Weights of a small transformer language model.
Size: 16 layers, width 64, 2 heads of 32, MLP 256 squared ReLU, vocabulary 596, 0.871M parameters.
Each number is 50 + 10 x the weight over the matrix's rms, rounded and kept within 0 to 99. Layers, rows and columns count from 0.

# layer 8 attention query, 64x64, rms 0.18, rows 44-63, columns 0-63
82 43 47 61 54 51 49 43 45 44 45 45 43 59 65 45 63 52 48 59 58 56 45 35 44 34 46 59 42 33 58 38 54 42 57 49 36 57 53 47 45 53 46 49 41 58 34 46 53 34 50 71 42 35 34 59 47 39 64 60 42 34 46 45
38 67 50 48 49 53 47 48 52 39 36 42 48 58 52 52 48 45 52 46 37 45 39 57 46 39 39 50 53 44 63 53 48 42 66 45 64 45 57 47 67 47 51 58 54 33 30 44 49 48 36 34 43 50 56 46 54 38 59 64 46 41 55 50
57 48 60 47 48 68 48 50 51 64 45 50 57 32 58 39 55 39 57 56 51 54 41 38 63 50 40 53 66 53 55 45 60 40 47 52 46 54 42 66 63 45 40 57 65 56 43 52 51 52 53 48 53 51 45 50 53 81 56 63 42 48 73 39
64 55 41 50 45 49 46 40 59 54 35 41 65 34 57 50 62 43 39 47 65 27 44 48 53 52 45 63 57 54 44 63 31 66 46 62 39 41 41 72 65 46 53 62 87 52 36 48 66 49 60 48 68 40 48 44 42 69 57 57 64 22 58 63
57 26 37 40 48 67 47 57 62 57 38 40 58 48 55 47 41 53 61 53 53 42 61 40 71 64 55 36 50 53 34 63 50 46 38 58 59 57 48 44 49 50 37 67 64 34 55 55 53 36 58 58 68 39 54 47 52 49 55 33 41 40 50 59
58 46 50 54 33 55 69 41 42 65 40 53 39 56 36 48 48 45 58 58 53 61 63 71 64 34 61 39 46 53 48 52 59 33 30 74 42 53 46 58 61 55 39 53 59 41 47 43 60 58 49 36 58 58 35 50 56 56 53 43 48 55 50 33
59 51 54 52 31 43 36 44 60 65 57 77 54 75 40 45 23 61 52 71 40 45 42 55 44 43 43 55 53 46 49 44 52 49 47 59 38 55 51 49 56 55 41 38 50 53 57 66 63 35 59 67 61 65 59 65 46 37 53 47 52 60 61 53
44 42 28 53 29 57 36 73 44 56 30 33 50 48 61 66 30 43 60 53 62 66 43 55 50 56 64 37 47 54 53 31 45 60 58 60 46 47 57 56 58 36 54 35 63 68 51 45 56 45 47 53 49 50 53 55 42 47 67 64 43 56 37 29
48 41 60 50 65 63 52 32 57 52 57 49 50 56 64 54 49 55 42 43 72 39 47 47 27 59 54 58 51 53 52 56 52 62 33 37 51 48 52 45 73 59 35 40 46 55 70 43 58 41 63 56 47 53 41 45 44 30 54 48 52 35 39 51
54 68 57 43 39 55 73 66 65 63 51 48 51 56 46 34 44 51 40 57 45 62 65 44 51 36 75 48 47 43 49 33 67 63 29 36 59 34 49 45 41 52 55 58 55 63 51 28 51 45 54 49 55 49 52 52 48 61 51 39 45 59 63 70
56 31 51 60 52 45 52 55 59 54 52 51 69 45 43 54 59 44 54 60 45 32 46 46 33 55 40 47 54 59 44 74 51 52 48 47 47 49 57 48 59 36 56 41 56 49 48 44 58 41 44 50 46 59 35 63 34 31 57 46 58 49 38 52
49 49 51 57 34 39 54 39 52 59 52 73 59 47 67 45 63 63 47 53 67 43 64 58 52 46 50 43 42 39 40 48 74 61 54 58 66 51 57 42 38 60 55 43 51 35 46 43 23 37 46 37 55 44 50 63 43 66 50 56 37 53 67 62
53 54 52 55 10 34 52 57 34 52 74 38 42 58 52 47 49 50 52 50 59 63 56 54 28 50 37 39 39 67 60 56 68 56 59 43 49 59 47 58 54 32 60 53 58 45 62 52 57 52 57 37 44 36 54 63 37 48 63 39 58 40 59 53
59 25 46 64 56 28 47 55 41 36 54 55 37 52 63 41 39 71 57 54 61 50 30 37 62 63 40 43 45 41 45 45 38 61 38 47 36 58 64 55 41 55 51 63 39 68 60 54 52 54 51 52 43 38 50 68 42 42 46 48 59 45 60 52
52 43 60 40 58 29 39 53 43 35 64 42 62 55 44 68 62 57 53 56 55 39 45 54 52 60 48 45 58 38 49 53 58 41 63 64 43 41 53 74 56 49 41 32 27 64 42 39 45 53 51 36 43 33 68 55 60 36 46 47 39 47 53 59
54 43 78 45 38 39 47 44 33 59 55 51 52 38 59 57 42 46 68 63 58 44 61 48 17 55 54 66 51 50 58 32 51 49 50 50 52 37 53 65 53 39 31 49 59 39 46 53 54 42 55 68 50 47 40 41 61 72 43 51 35 60 56 45
55 36 47 45 73 59 39 52 41 47 55 62 43 41 40 53 48 40 58 49 47 49 52 51 45 49 48 50 51 52 42 43 31 57 56 60 53 44 53 64 53 71 41 52 38 45 60 48 35 59 63 31 47 41 40 63 45 45 54 55 35 38 55 38
53 62 40 76 78 47 33 45 55 42 40 52 36 54 54 53 48 33 48 50 65 55 46 49 40 67 42 52 47 64 42 41 60 42 45 39 55 34 47 34 46 26 41 71 41 54 47 35 46 60 56 63 52 47 49 66 58 33 38 49 42 44 37 45
28 61 55 36 40 46 55 51 49 23 49 58 46 70 58 36 46 45 54 53 57 51 44 70 51 40 56 53 40 35 67 48 30 53 42 60 53 53 57 44 83 39 63 50 59 57 63 62 45 48 48 50 44 46 43 39 40 35 33 56 40 54 58 43
47 38 53 48 43 34 59 51 44 39 39 48 61 58 35 80 27 29 53 46 66 59 49 45 62 57 47 36 55 42 43 65 59 75 54 50 60 41 44 55 58 43 57 72 60 45 30 42 52 38 64 47 51 63 44 45 50 47 59 65 46 41 61 56
# layer 8 attention key, 64x64, rms 0.185, rows 44-63, columns 0-63
64 46 48 67 57 41 55 57 36 49 41 40 54 71 53 47 55 61 54 53 55 67 56 54 45 49 41 58 39 46 49 50 60 48 58 54 42 49 55 53 57 48 43 40 49 56 59 36 64 56 58 50 43 48 62 49 62 59 61 50 47 56 46 23
66 49 58 49 50 46 45 55 50 43 47 57 35 66 33 43 56 64 62 38 48 44 61 47 47 68 23 53 57 55 59 40 44 51 43 44 55 52 36 59 63 47 48 60 51 35 45 63 53 41 43 49 31 64 62 45 45 47 36 37 51 57 49 70
59 49 71 42 44 62 47 47 56 71 53 53 59 45 28 41 56 38 65 47 51 70 53 61 47 40 51 40 63 51 59 54 65 48 44 63 43 58 50 48 63 28 47 49 60 46 52 49 54 39 52 50 67 38 43 41 50 67 73 65 47 40 54 51
37 56 52 35 45 46 51 50 41 31 54 26 39 41 42 59 59 47 56 57 52 48 60 47 39 52 27 50 38 52 72 43 49 56 55 48 46 50 64 51 41 38 56 46 69 52 22 38 38 63 43 49 52 54 44 61 68 62 36 57 39 64 53 44
34 47 48 57 56 26 55 60 43 52 45 42 42 58 45 63 45 36 44 55 31 46 50 57 50 34 42 53 37 43 52 47 44 52 33 58 56 57 67 32 42 49 52 40 38 42 44 56 54 49 41 51 58 42 49 58 62 43 60 51 44 70 50 47
48 50 44 40 40 49 71 44 64 47 45 48 43 56 24 55 37 50 39 62 57 74 57 47 36 36 61 36 51 37 60 53 56 32 54 54 41 44 55 50 44 50 59 68 46 46 45 50 57 50 50 52 40 54 45 53 53 50 53 52 47 54 53 55
53 45 66 44 54 58 52 47 27 49 47 69 42 59 47 53 41 85 60 67 46 53 48 52 51 45 52 63 46 39 65 49 47 54 56 72 41 61 45 41 60 71 47 42 55 62 59 51 37 45 40 70 72 61 40 46 46 63 31 39 52 55 55 48
63 32 47 57 15 48 55 64 38 69 67 51 62 46 46 59 33 32 57 57 47 42 54 51 50 54 59 46 53 42 41 21 41 56 62 61 46 61 46 46 50 38 69 47 46 51 58 35 49 61 56 60 47 57 73 65 46 59 48 57 47 53 58 34
44 44 47 57 72 57 45 51 41 61 42 46 63 62 39 46 50 48 45 56 42 59 55 45 39 64 48 53 43 66 37 52 47 39 68 53 62 58 47 46 45 54 39 37 48 61 44 37 64 48 49 74 43 24 52 51 65 51 44 27 51 45 54 43
33 58 61 64 50 67 48 59 54 38 50 53 40 54 46 33 38 34 45 50 51 57 40 61 52 43 64 40 47 52 52 53 67 52 35 45 53 34 43 36 62 50 52 45 54 65 46 54 42 55 59 51 55 64 62 42 41 63 42 40 40 54 52 41
62 29 42 46 58 56 52 49 40 53 55 39 46 59 58 53 46 59 36 53 53 46 54 42 34 67 40 52 33 68 45 61 55 54 66 48 47 61 37 26 47 54 56 59 54 36 36 47 39 49 41 61 58 59 41 55 49 33 53 52 50 54 40 65
59 47 64 44 37 40 37 56 80 50 51 55 52 53 44 40 56 53 30 74 49 54 47 36 50 41 48 47 39 40 48 54 58 53 44 43 55 58 40 45 34 58 41 33 54 42 45 50 45 65 55 38 66 54 59 54 29 57 46 44 44 57 70 55
52 29 38 55 23 43 54 47 48 55 55 53 34 42 56 44 68 45 58 63 31 41 53 42 53 38 46 48 42 53 48 61 52 50 41 53 47 45 53 58 54 25 65 44 55 52 47 48 33 26 70 52 46 44 50 50 35 77 47 44 46 38 50 63
54 28 50 60 63 30 39 38 36 35 25 47 26 55 58 43 43 54 61 43 57 58 45 42 51 50 39 40 55 41 49 44 63 71 65 57 41 52 30 49 48 43 59 69 50 71 60 52 51 46 52 48 57 39 58 53 54 53 42 44 63 40 59 52
59 46 66 67 68 39 41 49 57 45 48 49 37 36 49 66 55 71 44 46 64 49 48 38 60 41 44 41 50 62 39 38 47 45 55 49 31 51 48 44 65 54 46 53 29 54 44 52 28 52 59 42 36 40 59 48 47 51 53 51 54 52 54 43
47 51 50 49 37 51 43 58 62 69 53 50 45 51 50 45 41 61 43 57 61 48 51 51 34 32 56 72 47 82 58 36 50 46 50 50 46 50 41 56 62 44 39 55 59 40 55 63 56 44 54 56 50 32 48 48 60 71 56 48 44 45 72 42
34 49 42 37 73 34 25 52 56 54 55 63 50 41 42 42 45 36 39 54 58 50 60 39 48 30 45 60 53 49 48 64 43 49 54 51 55 43 46 52 45 52 55 57 44 56 43 27 56 58 60 57 39 36 54 61 55 43 34 70 45 37 51 43
51 38 52 71 57 49 42 43 53 38 39 46 45 39 57 47 40 46 54 38 56 53 31 60 45 54 60 62 58 55 37 46 50 55 54 40 51 43 47 41 59 37 47 50 35 50 44 35 65 49 55 51 48 44 22 58 49 23 55 62 38 39 56 50
47 66 64 44 52 44 57 53 42 54 65 43 43 79 47 45 47 47 68 43 56 52 57 48 66 64 49 59 42 41 47 33 29 45 58 57 64 53 54 59 59 46 75 54 61 50 57 61 60 52 55 38 44 62 51 42 45 49 19 51 39 35 66 53
42 34 51 46 44 42 37 59 51 54 44 50 52 59 35 63 26 45 50 53 44 51 59 13 62 58 61 26 47 62 40 49 51 65 35 48 65 52 48 69 63 51 58 60 67 35 36 43 34 42 36 47 60 44 41 46 53 43 67 56 34 46 51 46
# layer 8 attention value, 64x64, rms 0.171, rows 32-63, columns 0-63
37 43 26 51 55 37 42 59 52 41 48 47 64 56 22 48 49 58 41 51 40 77 51 40 38 65 33 48 42 28 51 47 43 54 60 61 55 64 58 33 44 52 40 58 47 62 56 62 58 44 35 51 40 54 54 60 30 43 65 35 43 57 54 38
34 50 66 43 58 45 44 53 25 39 52 43 52 56 66 60 42 39 41 61 48 44 53 51 65 51 59 45 40 32 54 57 60 55 51 39 40 54 49 32 63 40 47 51 38 50 53 54 46 44 61 50 52 31 36 35 52 51 63 60 57 56 38 30
48 72 55 61 49 40 58 71 50 35 47 57 49 46 53 56 57 47 47 46 44 52 55 39 48 50 48 51 45 61 47 51 44 66 53 26 52 53 60 60 38 51 51 34 36 41 32 58 32 53 32 52 48 55 46 45 57 35 48 46 28 55 42 47
51 52 54 45 48 45 68 74 47 30 45 52 58 54 35 47 34 49 39 49 53 56 61 57 53 43 57 66 41 51 65 49 50 45 69 63 50 39 48 36 34 79 52 49 53 56 49 48 53 53 38 58 35 47 35 53 55 54 37 34 43 54 57 45
42 59 47 46 58 55 46 45 53 46 22 38 59 40 40 53 55 53 45 54 66 56 36 48 36 52 65 51 54 34 32 55 43 51 50 50 44 34 54 44 39 61 68 33 60 67 59 53 37 60 34 59 60 47 48 62 47 48 63 64 51 59 66 59
34 62 45 52 55 56 34 43 70 54 41 57 36 54 55 47 48 48 51 67 48 48 49 55 34 50 51 53 46 43 40 38 55 48 56 50 67 49 62 43 42 37 63 52 23 36 66 39 47 51 41 50 61 52 37 41 47 58 66 41 35 64 47 48
59 64 42 23 53 39 50 30 45 54 72 39 52 57 45 62 54 67 45 26 47 59 55 44 50 53 49 51 55 43 55 27 46 52 56 43 56 46 39 64 29 46 45 56 64 50 44 54 49 45 38 62 51 38 36 58 68 39 34 36 44 62 43 53
59 64 47 35 54 61 78 49 30 45 59 48 53 41 53 47 48 68 66 31 65 47 52 56 45 40 40 68 40 57 45 61 53 48 47 59 42 64 63 56 48 62 39 67 52 57 60 57 53 60 47 64 55 52 49 59 55 60 43 71 32 74 52 69
63 42 40 45 62 44 39 56 36 52 57 61 51 61 52 49 66 29 44 54 64 63 47 50 48 37 43 55 54 36 48 40 40 52 45 62 51 65 38 46 59 52 49 58 64 65 50 56 35 60 52 50 51 57 58 40 50 57 72 52 29 49 75 40
39 55 51 46 31 45 65 67 48 52 75 54 58 51 71 40 60 53 39 57 66 48 30 62 60 63 50 62 43 62 39 58 55 48 40 35 71 48 44 55 31 68 59 45 56 51 38 47 67 45 52 52 57 57 42 37 48 34 56 62 49 70 61 49
45 38 48 40 61 38 51 47 50 45 57 45 53 81 46 57 56 56 51 53 69 39 62 72 22 63 51 60 50 62 77 48 45 67 50 53 46 47 43 29 48 35 65 41 49 54 54 38 46 75 48 45 49 55 52 45 53 52 52 47 50 58 45 64
59 50 59 54 46 47 39 38 35 58 26 66 44 48 66 64 42 45 72 54 47 60 45 53 45 37 54 46 65 54 51 24 50 62 56 54 55 52 43 52 66 44 34 58 47 45 60 48 43 39 73 59 40 54 36 53 41 35 47 51 59 49 46 39
48 24 53 50 40 58 36 58 36 50 66 29 37 35 51 42 49 38 38 46 50 58 58 60 45 54 75 45 60 50 48 68 58 46 51 60 64 57 41 53 62 35 51 40 60 49 71 44 67 51 50 51 45 46 46 52 66 61 51 58 39 53 46 60
55 56 30 44 23 29 51 69 52 56 51 60 47 54 65 47 49 65 46 57 58 51 58 44 56 62 53 37 32 49 51 49 60 58 43 44 34 46 63 63 42 40 42 48 39 70 76 52 41 51 27 68 66 46 51 46 50 61 49 52 42 56 49 44
43 57 58 41 45 56 30 54 60 52 29 54 56 42 55 41 63 40 49 46 47 46 37 64 50 51 63 48 52 33 65 54 62 56 46 43 70 46 22 23 73 44 49 42 48 52 55 52 58 34 60 42 71 37 62 51 63 55 50 64 42 39 28 61
50 50 48 73 52 49 34 43 42 53 57 35 54 54 70 48 56 56 14 46 52 48 56 41 54 55 64 36 49 66 50 67 65 41 67 57 47 50 35 62 48 49 38 63 40 34 61 54 42 45 68 34 57 48 39 42 37 51 47 47 65 58 66 61
33 50 45 72 58 49 53 38 48 41 61 55 51 45 43 57 41 59 56 54 55 31 65 62 64 55 69 47 53 39 50 41 37 48 56 61 58 43 42 46 44 65 47 69 45 55 62 73 53 42 47 53 65 47 55 43 49 45 46 66 59 60 54 58
56 42 43 41 61 63 51 51 38 65 44 63 28 69 50 50 32 49 57 45 54 65 59 38 57 69 50 46 57 63 37 62 54 40 61 46 57 50 55 34 52 54 44 56 47 56 40 56 39 81 74 63 55 48 38 48 37 67 42 55 52 41 41 48
61 57 59 56 52 55 39 35 45 59 54 74 76 57 53 57 49 53 40 45 45 64 51 58 50 50 58 47 53 55 32 38 58 66 51 47 57 53 49 46 66 49 57 51 57 52 48 44 68 44 29 38 60 47 36 54 59 67 77 60 51 44 69 61
48 58 41 52 45 53 39 45 55 54 48 47 42 38 64 48 57 40 52 33 58 71 58 57 39 57 54 54 65 48 54 46 48 40 72 47 43 48 49 37 51 40 68 48 45 37 53 62 27 45 38 61 56 46 83 54 45 50 54 67 61 43 55 46
45 42 47 64 43 51 52 48 30 64 47 67 40 47 38 44 63 51 46 48 75 61 60 37 63 44 52 50 51 50 40 39 36 35 53 25 41 57 52 66 51 68 41 39 60 25 66 39 61 73 46 36 50 43 43 54 61 39 53 39 40 38 44 57
62 42 45 51 41 46 50 40 56 67 57 54 46 27 38 63 42 45 33 58 58 62 65 38 54 52 41 45 52 48 50 60 47 58 60 60 61 54 44 41 51 57 74 40 49 62 39 47 50 36 44 41 46 35 54 50 36 47 33 37 53 68 41 38
48 39 57 47 64 45 57 65 66 62 49 59 50 44 59 61 33 41 47 54 72 52 48 51 66 57 41 54 43 41 25 53 32 45 50 46 57 65 33 41 49 49 40 52 55 38 61 41 35 47 48 40 52 25 60 55 54 54 39 30 60 35 49 62
43 48 57 72 39 63 59 45 42 50 34 40 41 62 66 49 52 55 63 31 70 69 50 61 42 55 50 50 43 56 33 44 47 68 44 57 53 67 49 54 49 62 66 52 44 50 58 59 54 47 56 59 53 42 38 47 51 46 51 21 56 41 61 47
57 43 50 60 68 63 64 49 75 57 57 47 50 41 41 35 65 34 51 40 66 47 33 55 61 42 60 39 75 37 61 51 46 56 51 54 58 51 38 42 67 36 37 58 61 65 67 43 51 47 57 49 74 69 37 49 40 46 55 56 40 62 44 53
56 47 48 47 58 49 33 48 46 46 47 58 42 43 36 49 47 53 42 59 55 50 51 59 54 51 41 57 69 52 48 58 46 57 53 40 51 31 51 48 61 64 67 59 40 49 55 62 50 50 60 45 64 49 51 48 49 41 65 51 34 41 70 36
38 61 45 54 49 34 58 48 40 67 43 55 56 56 54 51 49 38 27 33 57 55 41 34 51 37 49 41 53 51 46 44 57 53 51 50 62 57 46 42 50 60 66 65 38 64 45 64 60 62 51 62 42 53 65 59 55 61 63 44 39 38 46 54
49 55 56 45 59 43 52 65 56 68 50 66 48 63 64 36 53 49 35 68 64 58 57 62 57 28 50 45 51 53 56 46 50 28 55 54 49 44 40 71 61 46 40 35 40 61 46 64 54 58 62 43 45 40 64 27 59 56 54 39 51 48 29 27
52 54 55 45 42 73 33 49 68 62 32 68 57 63 63 38 52 47 54 48 39 35 55 50 67 41 42 62 51 59 34 63 61 55 38 51 43 38 29 60 66 45 58 67 67 55 65 53 62 33 50 41 57 70 45 38 47 61 33 60 44 46 37 63
44 45 58 53 37 53 53 35 39 57 38 49 61 64 62 51 53 47 47 53 39 37 61 59 56 48 51 60 53 57 75 52 48 38 62 51 55 50 54 35 41 39 55 45 63 52 37 43 58 38 49 68 44 18 49 58 40 35 52 43 24 41 58 49
46 52 33 72 41 55 67 51 62 42 53 52 48 37 67 52 43 58 48 52 40 43 56 52 45 46 43 62 55 36 56 52 59 48 52 50 45 42 23 46 49 42 59 48 57 53 55 30 42 69 46 47 61 43 37 42 45 42 61 53 44 49 55 57
68 42 43 41 38 51 33 48 52 44 50 44 33 35 39 28 59 40 58 28 49 57 28 70 70 22 68 26 45 39 46 51 42 66 54 32 51 50 30 45 61 68 50 59 51 63 47 38 57 32 48 70 73 62 43 48 25 40 57 65 45 43 54 62
# layer 8 attention output (transposed), 64x64, rms 0.146, rows 32-63, columns 0-63
43 65 70 49 55 51 56 42 60 45 51 58 29 40 61 58 40 46 69 61 53 37 60 45 41 52 65 54 45 72 62 54 52 55 48 45 45 40 52 69 57 36 56 35 50 45 51 38 27 52 62 50 50 63 46 43 62 66 35 51 34 49 43 47
43 52 44 52 54 59 47 54 70 66 45 47 61 50 47 57 49 57 60 51 54 39 52 59 44 38 53 56 59 72 45 46 35 50 52 57 46 30 48 59 28 56 49 39 54 63 51 46 59 57 51 60 46 58 70 60 55 29 43 36 57 58 49 54
48 37 49 52 47 57 43 33 53 59 72 57 33 64 29 56 41 60 46 62 56 60 51 49 48 40 67 51 61 47 62 34 75 55 45 59 40 58 64 52 37 36 48 67 61 61 40 49 51 73 56 59 44 53 47 71 53 54 58 52 53 48 49 28
48 53 53 58 49 44 54 50 39 48 60 48 45 45 49 58 71 38 55 65 50 61 42 56 37 46 44 48 68 43 56 58 64 47 49 22 54 72 61 45 47 25 53 49 35 59 49 42 53 62 57 41 49 58 62 58 56 39 31 56 68 57 57 44
71 29 58 63 53 63 57 41 50 67 53 75 33 63 51 44 49 54 58 53 26 38 52 59 61 58 48 58 60 68 65 65 50 45 52 46 60 70 35 38 59 35 41 66 37 36 50 54 60 37 55 41 38 50 48 44 63 43 54 35 42 45 46 47
55 39 50 53 33 51 49 39 47 42 53 53 52 50 41 69 52 55 46 57 52 50 50 48 49 58 38 35 62 63 61 51 50 49 44 46 26 62 38 60 60 27 51 52 76 72 28 40 46 34 32 34 54 46 61 54 53 42 57 37 48 66 39 49
37 37 59 60 29 57 42 47 64 51 59 62 45 51 53 45 39 32 41 62 65 49 66 55 41 43 59 46 54 40 34 43 77 43 52 49 57 56 48 36 50 45 56 46 33 39 49 54 46 55 61 31 42 73 59 55 41 53 59 60 39 43 66 41
52 43 45 52 49 52 43 56 63 53 60 46 44 47 60 31 58 47 29 67 51 51 35 47 56 61 47 39 48 33 57 32 43 44 48 46 69 41 47 39 64 51 76 42 41 50 39 40 50 52 46 34 33 51 54 58 53 47 40 50 49 38 54 62
50 54 57 41 51 62 61 38 62 30 52 49 53 43 49 43 37 54 66 49 44 35 50 58 59 74 58 50 45 52 62 63 59 48 56 55 51 40 61 35 31 57 55 35 29 54 56 54 66 34 30 52 56 47 43 53 39 44 51 53 68 46 38 52
55 52 40 49 69 47 54 41 39 45 50 39 50 30 35 60 44 46 50 55 39 57 50 53 45 23 50 39 54 31 58 56 65 62 59 52 32 34 42 32 58 45 49 66 41 57 38 43 56 49 40 52 36 64 63 45 53 56 43 56 52 23 53 54
43 59 39 47 44 39 46 45 61 55 53 73 45 35 47 52 39 39 49 38 55 57 61 60 51 57 52 57 42 52 63 53 63 27 60 44 36 55 61 64 68 50 57 45 42 40 50 65 60 39 44 36 48 40 45 81 58 24 40 55 59 59 54 51
48 60 37 53 43 59 47 38 62 53 63 28 53 54 46 44 56 52 43 53 47 41 57 47 63 67 23 64 39 54 47 74 38 30 41 62 48 57 54 44 38 57 36 44 52 43 56 63 51 54 27 40 60 41 71 41 34 55 67 41 61 71 31 65
37 57 59 63 65 35 54 47 65 45 34 49 70 54 55 48 57 61 41 47 38 32 41 49 50 58 38 43 41 51 37 56 43 62 57 41 38 46 40 55 51 61 58 51 36 59 33 59 37 39 74 43 67 50 58 41 46 36 53 37 63 58 54 51
41 65 70 50 72 61 49 39 53 38 44 36 60 59 42 55 55 37 43 54 67 41 52 57 55 49 39 63 62 43 42 46 55 48 55 38 77 60 57 34 65 51 70 60 52 30 39 37 46 55 50 28 32 45 52 78 56 46 54 51 44 50 46 57
64 33 40 59 54 50 45 40 45 45 38 33 70 44 52 58 53 42 53 39 45 28 48 50 54 59 28 50 54 79 40 63 26 52 49 49 39 60 57 72 54 47 50 35 55 51 48 59 52 73 52 68 45 52 43 36 28 47 53 42 68 49 58 39
34 60 43 31 47 54 75 65 45 49 54 52 44 59 26 40 41 42 54 55 49 31 46 55 48 40 53 59 44 58 30 24 34 60 44 59 48 40 42 53 66 57 50 48 60 48 55 57 52 38 42 54 58 45 63 45 43 34 59 38 51 37 52 53
65 42 36 49 35 52 47 57 47 67 41 47 44 52 46 43 52 53 50 57 37 50 52 44 34 45 42 42 41 69 41 56 68 46 51 29 44 44 37 51 48 40 55 40 52 47 39 34 59 55 64 64 31 54 57 55 48 50 52 30 49 42 46 49
57 57 40 43 43 37 43 58 66 34 71 47 53 40 47 67 62 73 39 43 47 26 35 59 47 47 61 36 42 28 68 53 40 48 45 41 50 62 46 58 53 61 50 49 58 44 52 56 57 45 43 57 54 49 58 46 55 55 55 46 49 68 54 49
73 41 47 52 39 44 50 38 50 47 65 33 56 44 52 49 57 34 61 56 57 50 50 40 57 55 62 63 51 37 49 60 37 46 40 48 51 31 33 56 43 53 50 50 41 49 65 59 47 45 59 50 42 51 57 46 38 39 47 41 51 46 33 35
52 34 67 49 47 51 45 47 68 45 46 52 49 56 29 63 41 61 36 51 49 43 36 43 49 56 27 43 39 58 47 51 46 39 38 54 48 61 47 56 69 54 42 53 45 59 54 60 62 45 63 54 65 48 31 67 39 50 46 43 53 51 44 47
62 66 46 37 39 38 68 59 74 50 35 45 59 68 63 34 33 64 55 52 43 45 48 34 40 51 41 30 60 44 54 64 61 64 44 61 55 38 55 36 50 35 43 61 64 54 22 52 34 42 49 59 57 54 59 43 41 46 48 64 56 65 58 47
43 58 56 55 47 51 36 48 38 41 42 41 44 80 56 54 52 55 65 43 63 43 53 59 32 54 46 53 58 51 52 41 62 46 43 26 47 51 55 58 51 60 32 63 35 39 48 48 39 57 58 48 59 52 36 55 59 45 65 61 46 34 47 52
62 64 41 39 41 66 57 58 31 44 41 43 51 62 46 41 57 48 66 68 55 45 64 54 60 41 45 54 62 59 74 63 53 45 46 51 33 49 54 54 64 59 49 53 64 44 35 55 82 59 36 59 69 60 43 43 43 43 55 68 46 59 56 40
61 47 50 51 50 45 44 48 52 68 58 47 56 47 47 64 44 59 41 85 33 50 52 45 65 45 53 50 55 55 52 57 53 45 58 45 36 38 33 49 45 54 39 54 60 53 45 44 36 48 40 39 62 61 64 60 44 62 69 73 56 48 53 54
51 39 40 47 53 56 33 44 43 35 32 58 59 56 63 42 39 62 65 54 34 33 46 43 58 58 47 48 48 75 50 66 38 55 50 55 55 57 50 56 54 56 69 48 64 45 55 66 51 32 57 49 36 37 61 38 44 63 53 36 65 30 58 52
59 55 43 53 38 70 67 48 57 55 41 42 57 52 51 33 47 43 52 45 55 30 47 45 56 67 57 46 57 54 66 41 45 44 60 45 47 71 43 39 40 45 28 57 50 61 48 45 56 36 38 67 46 46 46 50 49 42 52 51 60 61 31 62
60 58 61 65 48 48 52 61 48 36 66 50 52 30 35 49 52 56 75 60 55 43 48 51 34 68 53 45 42 46 43 48 53 48 43 48 45 46 43 62 36 46 39 54 46 39 54 46 48 56 47 35 44 55 47 56 22 59 50 47 45 40 66 39
45 57 35 35 47 54 33 61 54 46 52 41 68 52 30 62 43 46 64 37 53 36 50 44 35 57 42 32 44 48 38 58 51 61 43 56 57 56 68 38 36 53 73 59 42 41 59 32 41 45 45 67 64 48 57 57 35 40 44 57 49 49 58 70
70 32 43 40 57 55 53 58 43 43 44 28 75 41 53 53 56 41 40 45 48 42 37 46 76 70 46 41 51 57 49 49 41 68 55 57 65 54 47 68 47 51 43 34 43 57 52 45 53 55 57 63 38 32 69 35 51 58 74 51 61 32 61 56
53 35 52 49 58 41 54 63 48 43 44 33 43 39 55 57 51 37 60 55 62 56 65 39 50 51 41 39 45 43 41 53 37 64 56 50 42 43 62 50 52 66 38 58 34 44 56 51 56 60 51 33 59 62 51 63 61 63 53 48 72 71 42 45
46 43 51 48 51 36 50 40 28 47 38 56 47 54 41 48 63 42 58 56 66 47 43 59 62 44 54 35 60 57 42 43 59 41 59 60 63 45 61 56 52 53 41 58 39 53 40 50 54 45 38 39 41 49 57 54 55 51 39 41 64 49 49 47
52 37 53 55 82 64 58 42 50 53 36 53 68 47 57 49 59 66 41 53 48 31 62 31 50 61 32 77 67 52 39 73 65 56 66 54 48 58 41 49 54 45 33 36 69 41 57 62 53 47 60 41 42 43 40 36 45 60 52 57 67 25 70 59
# layer 8 MLP up, 256x64, rms 0.2, rows 0-2, columns 0-63
45 56 58 60 50 30 48 50 52 55 47 73 60 55 62 63 31 63 46 69 30 47 39 48 44 47 47 48 35 57 41 31 47 39 46 73 53 50 47 64 55 51 45 62 42 40 60 50 50 55 47 53 62 56 52 50 50 49 60 52 51 64 68 43
44 46 41 16 63 49 73 36 48 65 39 57 41 48 56 54 50 43 48 53 60 77 44 58 46 57 49 55 28 40 81 63 75 54 49 65 58 64 48 52 44 43 60 70 62 43 70 25 55 42 59 50 41 51 47 46 37 45 44 58 39 42 58 42
64 46 42 58 41 60 45 54 46 55 41 44 59 53 54 54 59 70 50 50 47 43 41 44 49 44 48 56 48 50 50 52 63 57 41 54 70 58 51 56 39 48 45 63 51 54 54 34 64 66 42 55 59 54 50 23 36 45 46 45 57 56 36 47
# layer 8 MLP down (transposed), 256x64, rms 0.0888, rows 0-1, columns 0-63
61 51 69 46 35 52 33 56 48 46 42 64 44 53 52 46 52 48 44 47 43 50 62 49 36 27 37 43 55 50 43 34 37 53 63 25 60 50 54 48 49 64 51 54 51 36 39 48 54 38 49 26 70 47 53 60 40 51 48 52 50 36 52 28
47 37 47 47 55 53 51 26 43 37 41 64 70 48 42 43 49 73 44 41 46 54 69 48 39 61 54 30 51 48 49 30 41 48 29 55 45 44 66 62 52 44 38 44 48 52 55 61 44 38 62 59 42 39 29 39 56 41 73 49 55 32 37 43